From a checkpoint of a small transformer trained on Wikipedia: vocabulary 816.
Each number is 500 + 50 x the weight over its row's rms, rounded and kept within 0 to 999. Layers, rows and columns count from 0. Numbers have three digits each. The size before them is the row's rms in percent of the matrix's.

# layer 9 MLP gate, 448x160, rms 0.0759, rows 380-447, columns 0-159
096:518686485498428590509444420388508504567525496452485443472571591594570426574531512497521569454513412491547476508508511646478495566502520500531449438534521522498491468546473499476525466421507519548567406429471558490485470468500551570529527475506487497520473434482434471525543444531528459437517437467454451460505441539428493547623407557500552500467548486547507546567513553509533499521432470453505432607539467465467561451518519447474465554527454596533491484488539412571559480546517452
108:490447467505580561443512426526464446468476461535466515424473510567530537506467498488542473482474545521447439528552505457461438507506546520578575457455470565534542476480496420551459441479490561406412516455471500516468467567517506517525522545516467460452420516593443444488440514464471428472561485543402511489447575474485532498516480552526423504550602445608509533569578533463604505470567426497587464472536444454552553509479421477469557579472497388425526604445484405395590485400517548
104:522533484441445601419531409522574465419488567519487551425560504511532612485472485527507492519455517560464576512470484528531462505527487470543464491509577528416443516592554491441543495517520504530479495559413544512458493420437473497486563594567451455514542571548516544527562441472506423493422433434495533530507394578557517475469575548555465496561472470502477535588645550542547537517557535513491469460526558558530470472590504531478481451459488509482581465349531395589501549566482525
104:564503619569498546510572468507570495499482473498512441518634526465387538435401527511475558497568569512525436468549559458484518485517473608430503469484528480484421526500605405437528532545523534474411515479410522495542466527476536541513484441514480398443506478534462445528493460535501473470452391472530438530548397509550483516520540575465515591545433484553488507450559467556539468482470509544638516445426383466562455503506390474470520529448529524483530512530466417415466468514506444
105:467520518521554501486514422594512564549406544528504449402480434544569434569496521516552562448440563498467574599443523507451394426480523470523474517475487455483452496527430490449475492499539518526512458451445585516510451544552444575454604488477544519410468486506401512513459605452546595439504467534538527505491426458490567502582546516447511490466441469520623518526538507519477462459575429477510491632610470460423558527436424508572494484586534528531507492414441523470500445470436510
093:518495437496514477528541426553515419574524506461461603435465480569487509514431487537512434416495354463424471498515467490525495468484522529469481454473542494518572548554492502518552654552509555540405456454471525555552571615567540485511478535487451468454563469395525383494428488587487540550469463443478581576503475537461498453485487533489513469550454477481414451560595558542613541487554563531504483582533480485535501536457494486431447575516517496548488527461387468438436583468523505
107:534540492568503453451530439455490508492595460500571564470514441451643503450557556501571478438461594465508471553520484556505504528440443463497505532434510487568448506609359526398513440521432538516456516547489517487474558483502529563543450513519524465458468571500583436535505471577537537423542520514542467450567461552418460513475573575534486493408460467480592507557487468479521450530476493456480434517466463631536481558511449575522459466537522473600437469405583438537571547548564457
097:378431511493544467514515516417528490559403492462438568492509521515562479415534545489515451549480424458466416582557417429465384606514459558452477432471523543468464435545443431538499480457399491497594448527457474554510413491459503543481488462497472543438593515544474486598451503519493471563504489492404431572494468533558558458552575492520487491524546479549449361497464516476493486481568528477472475560555522558518480433552602485416430496584567505535551493471549453522461509470475422
104:553425467531538507492461450478561547524588531494551429566423516455446590561547507514448458399573473567526535438552606545588586517449527485497574442539548482522438569506518462442371507448448524502482468479409462430443475494467489543539490500554461440495467505457590572517411421533468419516567464636448491479511537503505438553522500472429513542460513461571443472355494454502485485535514451505447541578496527505494453451530486444496503551563410569467518488523584472462501506423531528
077:495535504600472548467444487529455411450407501527466525578409499541508540486480515463504510483544555473545474501481525441409470592546628518466537474477583466548484595435519587499519486452520546429459528500510501458459427565472464503458496522506442506473415560507504565518515483508591477434538426546544531518460377556606470500471519531505471494448483454517555620542471477482444443497529505460598485483514492412606593498511552533424462536563494524561396533496536427377470492560580539
107:527562557506490500482451437420527548512480509409525588561585488510516458385505435569438525517485534532446495429493462454490487509496493580573503410503507453549450531486477519521571500622541515528503520534484483479602471477502596660529623500480494561451543446468548415493450453536531445500487471494510501493430481581557511444566476590414561460553584488535557518441586445541649505515516523522510505574484510485398535463512568514544440520517486485407500492456527527500497396518484527
103:488447535498429516572422465540540583541570550542528576512536513551496440441486513464507435486476516473522453528418485505490525487557531525502489638534515426510385497530414510421473483470452492563503453443645507547488542494591459541556588452426421477399551456591520514472507455462431554546416482428519479524509451478488523517523564481475496399484616502456447441551494574471528502462595498567486567436436414529422558526495483509466490507495533539409517512502521453397429520533443506
097:519527528509505493463480543496415521457532433490391505516482520521550333456451500493541514543516525514506447510563511527509430476581486534476475402504583495535560497491542561507602507545500465351461497466474476527458563501468501594484506439618482446547489486476482483483405485498537587458520478506442466529484561539396439456446425493593525464514486405543504491468475478483502546447664490536531500464490506457504580475384440433479490488448437603521582500413526478457471452537587497
095:499498499582524437600550534498467503496482487547506512476512463404574483524461514498435448513477481570523432471493446569428510479541577595541436462477538428430539552625478528543496527605456487481418441571475495548414598562589451445514409582520564413544403472488565514457514412454507449496531504424473505493507495508557538422511563513512568491577518534438448464512544469465470583505466541543476571486455551466494589569587436565546554513576506532438527468473458439536555574499462504
106:459523450462483524548535453583481398472415493454424470486507461483478487539600505463509460610558498486530508478506477498488483579485488466480577441542494467553534576505557536568485463486482451566513582511520437564439444498550544555445522464499497515347560594580500412464521509510507539426487500485510489518561411441465501483348510501506510589564525466525559559486429494502462435530451459536519613448409540597495549464463457465550499457550443567463498415513534421414454396525499514
102:471572423521600487538520561485468472510514409578454543535561432448513472590498518367529484493457540562557448522464549514496449446529450494473521475492521512426559498467542538509498354523434475645488511515443453453499489504380463398507513568492446519507518451576468471518423482488447497457465508431491425544510586523565586513454510450570517526418496442520536518552455544503502465490453476419456520426604525581548409527437508590503484474510460588511516500439494506469455497447394538
102:537431472456456472463504511464522496409451501525504425509478500457524525524526512551524531524587593463469474525411495580404501447491507402540491529516504409475528468564485567490511478488527512454486482593384477391524586400505520475514452434506525422587495444451532567519484590555489556448482485417546584488520555554527520385568480558572431496538495520430548515450561501550447459541458625576597509470550563593510421462558493541454534485505491542457499460469479567496464574544450430
100:561554457481559508477569420541598633504456515529510518610541486535489475434466571562446496483475455496482504482488513488575503550483491485579495474430380419448435599527509543470467461520502511476561513523514441494492607487590519446499413565510553582530467385521593475486585527472423446495541494501458435458418502509597575500498421490512555438559474462488428516550530518527466454439579483536525454533567471553400440524470526493518503468554466528493482515429452473468613395500548527
090:433442497495531509414421489505513519525493467404396485520501487379431398507452568536579544541625429507433555501511519473548484565421494472551558431536586541454414582576436456482473600534509431622380512489516436494504516472511486495463452442544477451550537471489572535504414557467483427527525413476567476479472510471532527530444434435492550488476479500425523591531482521462490483525541415480497462513389458551502598498441500533586521569463515439518474451473469486521464471485487505
092:443562500519466520483537558478451477449546461535571455451490446574507550493476483475538485479481476610537360499436530473617469516500403442530603467460482489464448609526559565554465543467421505441557492526514526504529585500520571515506462537534469511411503588485490485536452582502493580500514481516480449426519493504453552466384504490560553441403526496396477361577465525478507642473565470417483444562505408526532552502460527527542515487511562571493481505555575468509497482505524430
102:545524582535410457461438548644475533445443465547486488468485524536481560469505467516572449514527491473439444543390516556607443464567572390534473534558518467550547488491517421528477564445498430463449469503475516506599481408490350507552500383503472517480515535501480464472431575473483454477549549488492406429437560448516474464460513490495444500400477484525455460492487504514628602465499535520585498521458475515432562578452575543524521519516513508479519552501485439574534504565496581
101:531510466516573550517540517422410515478521476424525422499464481627449439514573497448496463468467615484579531483490472474526446566393540531554488525472544533465447517588508430508382518556437554452440444440558442440539540445627481587438605516527459497473460533538515473457385455451516449541441454500504426592511458434528464564518533444525461499513491526508458597462472583478637533552498524467481507539437409509473582483450508483466489503546491520492460435488481487441526499430485500
093:461520424464610477493545479432564512424449542518506450500480450485493480516456552496435520499467498546551521432541549428435480576468425521509507492469535437475490457426541552567468572555526520490471503468363501388569454441560543386594600530485443536485538557575510520561504554546388533458519539530490621535495471535522521506588511520469458497480484503586505482441488423513503449466449542523511524539518460543490421444425464497491488574590470518531425564577445378569444445535464548
092:495540585510474532492522460516596534472496561559541466519518561480488442436580424549512467521493481572541455519517438461489573545499499518582536510457440569553431547551526431604510407478418566546421491550559482468474519577489489487448550555518524504512487439485480501516459465464392500525521551528569524495453532517503553617362569435570523515391543542503467478528569544506593530542434489490502499498451555482486476581437499491585586373457417407491403469433476459444486520514442506
100:509553485516488478561445447528616462511499485447508571412562508508430510416427447537561553528475452502542562473431518563525502496519491496545476465494456427495449559565483494560576509537538517413442419523448534532507563411461433480465565539444498463472503521452580571585496540474493524368602467413414526519419449535480497547460480427610536486455537590537577530443411480481449524563593438468476430481575475437480532462512462418528441492466501531568541501577531514517553435549455492
106:510481399507501456638536524506440494569536460548437485412497497538494547467552555582501466517517522541596514508566485456499548499533525473473500475528495429535424482509556549494488489473552500561626512562465575476474475411465545441566449415492530440445460528454549499504497580516450598562511414512521505498551501484511405508540606515577496542382477470528512470411478436506464441474595474570455461489428495601456549438399503434481434540507392506460503512438508477547409579549509473
101:473531512466529505440478567421592516481521544573492387552487486461448567525545502524509464565450532499530505479489561505634395490534473496499430464541456480461545455538482536454507468528479515490586483559513573514430476512540498451479455505478439521513452404552559553509520558514560555530520498523579439545456546495538522410516594553463457520543486464405444477374510513458422502459453413508548434511659473601502387424493530573460521475507430526496364523502420489456456471497469488
097:436500556553471416515457582544463552460494553454465455514445530605549450454571497450521584497459606569486485486498492522475441444449472472452512433488496477563446429484499506494442499496492549450463506539576486417537423462448479562499523511597543507526636550537458545511510486535508469432576442523521513636445458504519456467505431515476473515481413499471418473540462502494419432487511452448537460558552441481600547495501458612462428565382479592492455472536542390459536408536498533
097:434441488412490482522547564668486502523480476476470580448522489465539439418529545517483468465494493545486474530486572526483521461538495479562458511489487486452491474422473453523535515477481517462510497473351625483525578530438432465527498564462351504474561469577421505521514589519593524480499428558529483451551467470516489510570466449503546456512438477506550608536601557504449515470519528505591415558527468483593446539420609473586450542528523466516517411523487522544541540574470547
109:468490530604486464473509525512477494534434449456416530472514590608519511584549547494470475514466552503453493501503558532520458507489420390463540506484472481527430554477489505501544526508538447435518432363468487474556582527540567493506432533502379513457359497477481470426458610446419452528546495477471463433554558490521383396598508454516518566408566558512531547480534532500409473427517538471508451548599570544453463522480525524480510435499520454518510549473509547509484453404545580
106:440446561418537520464531566613471568464489460461456507582575517471444438414543546513544501441455512531412519493502505467519510539500534443479568571512453464538377515509487408463501549447543523428574467453493486516528485484430499542464533482579363409508444502469497400493433544469509494533453412487508475527434523520479443572518496458505555525495420473529535479536514470540458417461538417508463465551603506485575432462554516492525413495575581523497457567492448436370557457590526570
091:488426496483423579478487387552421448574479460503504492465471440501397458484624478550560533570473492524508491560575509479593462612484514444572565418481573517561490480419500552529454480451516390490510440465559528474553509496572514516437448525440501408511551513449605541496412512460555522473533494534574502487500523499458459501452479541501471487588380462493543530524393509525553561452387551571473433505551385486540446511470518509503526549538596470420554473493474539465527491490496507
107:539560449453532520437588523503532429432504487478478473539511503476356526454465515481455443528474490607583549478577497492481442497468541459589588483455451505481460421574490499489562488529519513572404420487540518484476480651555442562565451509541474476517571511538548513529480532502474587496504459462519501471463471432485575533542538511409568436533520440421499522437561555469627521488375469339473542469471548428498491536476535485488496514497504477464449571401545439506488539445505469
103:595501438446479466437506446446542549539511510539457513488456561632504515636437503452443428530515485453594549559468473570488474525537481413548484483517419516471453604487503440530519513566499488547474434512501533592462532485373442433548475564485462452514511624572512525590637488515540459409503541474400521560477472463523454436575536574517543529491520505507521515434507526500558523466528519475545542584529507539512500426445461449455546457544436467605441493478431527502493562531445484
100:547627435506533421441470488523496429504408550519547539504547495526460518484546494492526527402550509555605481568415411540527489570541503536478564542569495480534500432474559465613448439501461390429465506412429459467407496560474522545450442566502482440436467479504548487528508474490519461418454480545540455508519545567443545390536410530563488464376563542540478589453505498504536591565572601495524453538494526488489519513443453521499507518502558486578458469505591454504445523456480556
100:604540481474564524565493469480573540427563504507462518513535496457553480531524492573547480479554475554442437503482436488464494497553519506518517549515583500497538427461526398553489524422433542544513514529479391587517512503500478644542541569487465409489420539452529385483445492515459540536480444480448543589404617544441523481618490464507518523403488482508448455508459449429474487572551468454527545526535562522499524507430591472510479421522567505407478536555503398511413558592481460
099:425462505492475500441560421555503461502430516418468520410521535479529355490523492372588475439523424487508513560486520504453542438520411377447513482447498510517508468444440492496449425486522586547522537459503542452453434549503522454534456497482513534498565552344438472429492463495562448430531475472525584524441441493541485461492488451482425485392516491529503411535440474540502489505546402525505392463451518523578485468444457485452584545489508571524407499485524443518553467438404485
114:589468512483499403611502510444405501518493480459521551515524457487439545441487410532486495510501512487434602507355513464495522559554456468507535465558516408491406540480568670412528559418497572491578515496503505504499470426537506456500484525474569534516441446530512574489521515439507474469475509516466517462571416507550445513502618490601497567549468486514522473494443405555504468513520509536565483463518440510467538451422604427553454518510406498504521449592416475463462466510438560
098:456562474444522548531502434489539445546392514488521556543444428513483547515498552547483532515360473423482466473578474557453480506443511430448621497470535490513519566476487531542504526399436459461429405508544487544444525486474412506521412481477458457540484519504554523577522484537619565496485558479374488534498467498569477503497488503584536478394487443495516572489506580518520519485473479547632496567436472500462613389441490478460541390428567427495546526492559483534454517450521507
103:448500569523525569473409517479436544508566436474471534511418476535476473452576553567484546531450440437550529510545469488458508551573544520507423515550508460539466485543546434501547511433457424550464607480536552553561556529423495488443481557520441557516522460560532468545549478422542533483502415524550561506454503451561460512534484456519504525636536431549397605574560523557461552502478565476458508471546356352529493553468434400497462520573498456451450474573540453527470504541531505
088:500378509631488493441380571435451466524548457531475484453479501487494448511382436513502503452483446491434461439534573608501481504585517528479480526473574518509620546539526505471566451547532474543555429497441501406386548537434456452460518504502493460487482485486505559432573515525499422515507543482467559472469444631434462517542523539473533476538566509593538542468514510544489540477436459469497530519460464438485532490562579550519601453537464381488489423485567547471475450466570414
098:411484501521481663497494460469462536428545480499459525497556470484442499499566394533428476417416452530532490504468555490495493552411429471508471541470561496505437499573495523548508543540496495515505478450490446427490419469561509458405596467438474525471475531583496489428445570499488500501523460487572537448551486574531541452513573379462534547558568456422414556533443547477439518504547504475419534428510535573451488501360398522430546453442488501529516421552457517410445468451504550
098:605448477544519488468540458497582485518471444460504472392436518414505518511405475497538533456558534454448529479560523473558381534455449448561434441480458469491434496487494543549452523556459528430438486456557539511552470642532496423590541539524536563495503464514538471532493494586565543441521605401429491480470492499481505445478440539462466469479518425451401377487487498479494608501489462455459480561501441495569462457538529499497476481464523555525468549651378449498459537484569499
107:417565445532482461539539522472502547387454451460484434450431447554552519524529589598466479550464475511534498406569576547438463490553550485516467434427466547521581549407480574514457493442514559525472406560541572504474509494466475468481484531485593410440462518413467581535524519466519490483545406588489516412453455599515485492615441419525354531439555524462499566453520472496548499569477416439569532523513425499444484489542575548509537469553467489470529528492453516482509494550534490
103:526511472537464529643433446427584582517437507595517482485546434571454506419546517483462518460495481581487472550520520502565487507401528467398413445512496480511557538567435568574457462492532498552477535448477445446453499448444510577531496454585569440397442518493527496444560535521555592519478476553471428539429520527571530424488605481533452549515553499435557616509467499462465607545531448468423468463484564472541511476554430462496545525583476601498529469507495529569505492507538539
108:448473464512564525458490512504492520483532433484501504559545516465555485572473542425549550381560490429516457528482540530472475524544478475455570524559602437432523507562434665552457524572468527576503524430386439447392487475476487449561406542374518481500449532455499463508546406450546448431448568501436479529547526532525526511540560513429370506563453436503442498492448541577460428526480457495420500487462582464493504461508449473475522486528439395528453479503572505513516483469423532
105:464526489523358429563450396501493424486402508523493522569532477488629487565432454537441530464456518420499466427514500510568426525502510516523504432483532490545592495528412583410524414473526462472575521504575548531509417461461439504560518554413535495584452529403430489535417567420493539460584568570522414528513526487536486572427520452578469473460530583481568517519480517533529474545481510585587483522544498474465493528498519497478550383413544538522491455517461481512511510544455498
098:524448561535473492512540556437493539472580503563538468545491528520479488472533556521551512509495536493324419483436561433545486633548490529432471488466499420595502520515509532381566432495539439474424436543404532498496426540519456540454475508550506424458520502574420498554558506429476470434572459465447545451476487529471491516480563445553535457464471497556448467547533433418612494502464528501568471451550593626573573408506514529520433562538466531480500527496446541460470493464489427
100:446554483390484454433493539521508557498520549468435478527453500486540420436505469496573382541493467421478456498461514480459566379437424479496544510513470451525500486509512416452418510440486433450579472558466530375488462441577496549409442471550483496564477532558541393584587466555433486489513461480464474523521595500433532530437443455475558479464487515516569375476539567482456496557401498583394547539481565494498440476524526507517566502516466538482549434425535461513453488411520533
100:482503505520436567587432538502482560502592502483515548452506539466521589459442481517481478562489535440530475461541534530363554458498385474451447456520359428571467524484460526503449406453492497542487515535472440474472530468426492534457575407487495411371431515512541529420470522508598512414447539559566466477497503447528520438410524426559523482541537463470454540529572488490463524504480564438528504465508540431484436494511492567442519481541567537509524466353462473445521443490524384
099:560624524488463498516544523461542434576585538388452485472489537433553574464508485530483474501535537540563472425501454505484404531506496444470459551474511472427505522554492510455480430485356465483430570524521515504480487448503513469517548478409563456569471504485565475493526583435489588530450434539611494513576459522530491512597484509511429509406449454410606548484638475530457436527514469486386548498454438561510502516492594487537454506533564532511541524400488476578464497506530423
103:483521537518436478524492523495521650464566489503531480548429507452530661463597448587515526449509367534452465396495517415519480565515516486543588385450533414574462454458495487450509545518474505537571476483533522486601551445533520504489495508528478551490440525448620480511448485418407468483521516518521516468471488463496513483501493463583439467474525508469525501520439607538476483463551505581497466532471516432539588552493568556520587514497448489415412550441515400561508429527512555
100:527574571500455552557519479553496467481455463436491493488418513476475446509427596471499511502546484398454514510511534535531479476521526548531366515450449557474564526577503484524428411550550497573490456396513517525487566506441492513498480526553519524530516566512523495495522586489459523504472478489500419500472436360529476479414597536562534529490547447527426548416549457446538440476493523504562524565519561508521349491459435400483404574355509553519517546460473364485547503543522502
095:422509505500454508482449519523541532432563534574521506511518404550490381487414463545498414514479479490516482498516394537502541567480449589505547491516489567573499468510581493412391435586516433501510466615525508498490508450524508600516513523437492392516444474528580442485402503428449502487554511590582544498549516523518395450508537525440579571518465475519513456446532517579588465497563536488494464533378449471461474472633493443507544487419441461546565472489540483501547486522464435
110:502464511441429460433445487475476512445473570504427435454568451636504458541547514502432521548462432442516461560488481490563534611492531520427510451452480526519489506492543643466532580404567462543475468475462502489487551519517425473483488539400449540476541526347534543499460531424602539436515529474523524555490474480591470540416507481419399470512450493414480522551516537548517582454526572459423423525514487497449538549559522563537448528494465526494508437571525443445474532413431531
102:513439451591501439498497441456459522474522419533582501491512540456496481478538569458533528559547404507496476433472501518426495473486534548406524464476486388578503462491428559407476460522526529483526465595526422468531457452513450481549408561483573485477511518474475484421511455535349531500533454505581540492466507527584516539465418439541578563387570573577457524547487530484521454499511497522527537482528557554494463475488544517459475583354538531485533452510492498453384595523506367
105:400527509492577473479489510460562535487473442515491555501470509572416564553413556448532508531502547551473495465501446546455622496550560470501490459459459575518431427435480446485521522534532514530559503434521562467563530527446491494498575611426464519557560591457496493511433493455480450544433484471593501566493451493447558482532480412485435403482483509444502593436448516428538520430491386456509428449552494506435486477474513581397576535424609508547458441499466450451458566464409555
106:490466475487510571485560477476473586437455484428601546581442573580549527466509377560573494544463603565388507506465500535487414449470455462502547533623497521540468528556441496516521505510514475601486508483418502478453394504528488486624477494519483472526554474468556453560435445523443566473464488441419509561504423478515559499507539540459504500490524484510477522425546521517501514585529528465524545490565503394477569553466458502453434493584565433408478545460497409500514404618502528
108:550545460410431569538481573572473455560478407596573574460548458464465532448459458479473510532422509510468489548503527445558488488536438479471472477541464478481521485538496430411440521389450536507417502492432505560480429622515512501552465578496476447535486472477495481530468446437573599433573545431543475507472504550523431482445545584474560492479570549512549469404524553402599495431427571509455443479427481572449561480593554505516543490490473418507547422473506485566489470492415463
098:490495507599571523547490543511576462530464442511481507548490412477505507439578459527528496440543506550390468418549455403546444479493564515532582402583447464495454440388516387472372437466505518520439471449481459471547527423514552584512453494531487503511477501562434488428436499542387540457561480435520489563459563451457474482572415496508462506406487548580417530473477493525454492519536491478395515572380434492509487529488499521551565447482512438480414471527521511510465535447568492
108:475475535499576447539466418459510555473439541517566498454486576515540550482545508531502530577493463504520448563459546544521537433501513468575524411441466523373494404475516554557394396540497503438553537528479518595515526465517517451483490480498473547525416553525578425546557554514486487538578373444473451528471475470529541456430574459484516510616530499481535473535355441552560533482518446415539584467548493540421493513531386515467427394464460518565502510526475479512528453465406500
093:491496592524499434583501508532538517463386488467392598548522532542556487543504516542475446518480473597526478612508404512385476526453476494580536483596503485475532464486437410361572503461506541414461483556471466436474445511510500464472452467514476461551497439464508558581472518498523508435485479522465397493482535424432413537580445517448507528516422541526468484478444473447461484504479635425429536502484494420515405596451527469580475503552443500460494479460488515526514516424585536
105:515416547498529510452404529645541518534491564540495430471479560491444554538447510522483501463429502496485459422498460463419412498523666529482542461530507497475462558492488505436533488546508411455565432427580514409441505458432502544518379474589547462551515557545483503510502522435505495547437522545530448427445510413544501545461508531491405494497583463460533563549568451521565575568486513393524482499507551523414490530539524549448447444499443538591450436490490445480433538521577511
102:481526496498544527515473386553550501529526437442580551487487471498518461547458569566447402468582521502524499500454512486569543539466524554538565512522415436474417590512504613552489514436534500490496518555554435404470371465400495477568451507509572431582497477594502539453478513470495447556431601547462472502462479518590541536508543476458475543522377541452495482492568479464608550493475479491465475484483404544509537584523557489494458583489464578477428504442459438533560515385531455
093:525466454510570508492478398510525529646400464473521538445523540521522538546531534481618470424491495515353520449505465472503465532509463481502488572559445484478456487522509476536537515482418452544500512490539438475415613579539492485541461480533534555471426532478419557445540482547540515517599610429490497458430456503601488518448462460528489613570475519443422532566477498540467573496469526580520509487525526548579458529583473497441486415476449460479451543499395452462422551471599470
100:480412447492508554440492421600472440499486552544453473566494453496492549443528574561536574440564498455572537483418467610494480506478490501448617513490575453421564537557528476513525571481533380462472551466429516436529510571502477471572501468569497531526603511474577485559550467550453465528546417483473540431571444472603499518488624401562434470551469499535492502532466502499580481554567570527468512477521483581504595529461569522460546506446557499450502429543489514429474570530550537
098:457589486423543453499534543457635538517431526515402484399440504516477541524513520467404477469486450488482533502517556484461498515530489538568446542531509553511505555492513481497474461568396533546552438469523466511466510540467487441524442529514541479559440388438556434480591499511431540588524459505555450421512542558514542491541536523456390531513616472487567457528549566527471515527613547538496582521514397492376561549462491486472471383396521540496541520467474375541488438506492479
099:435455390528487465479556376513448507478521542485499521478553482524474457576480461421526458493548497515479498535430517473496587530522438528466455385580553483534595399396513541532496536407575522494613527484479591517504425447578584544472527455494464547392436477512534532503492531482500495528533506513447506445397481551577506447521456432514480441501568443527471489453545438532494539490587544528554520461388500462450608500510548493478433538457493508354502473560499438498593485513494560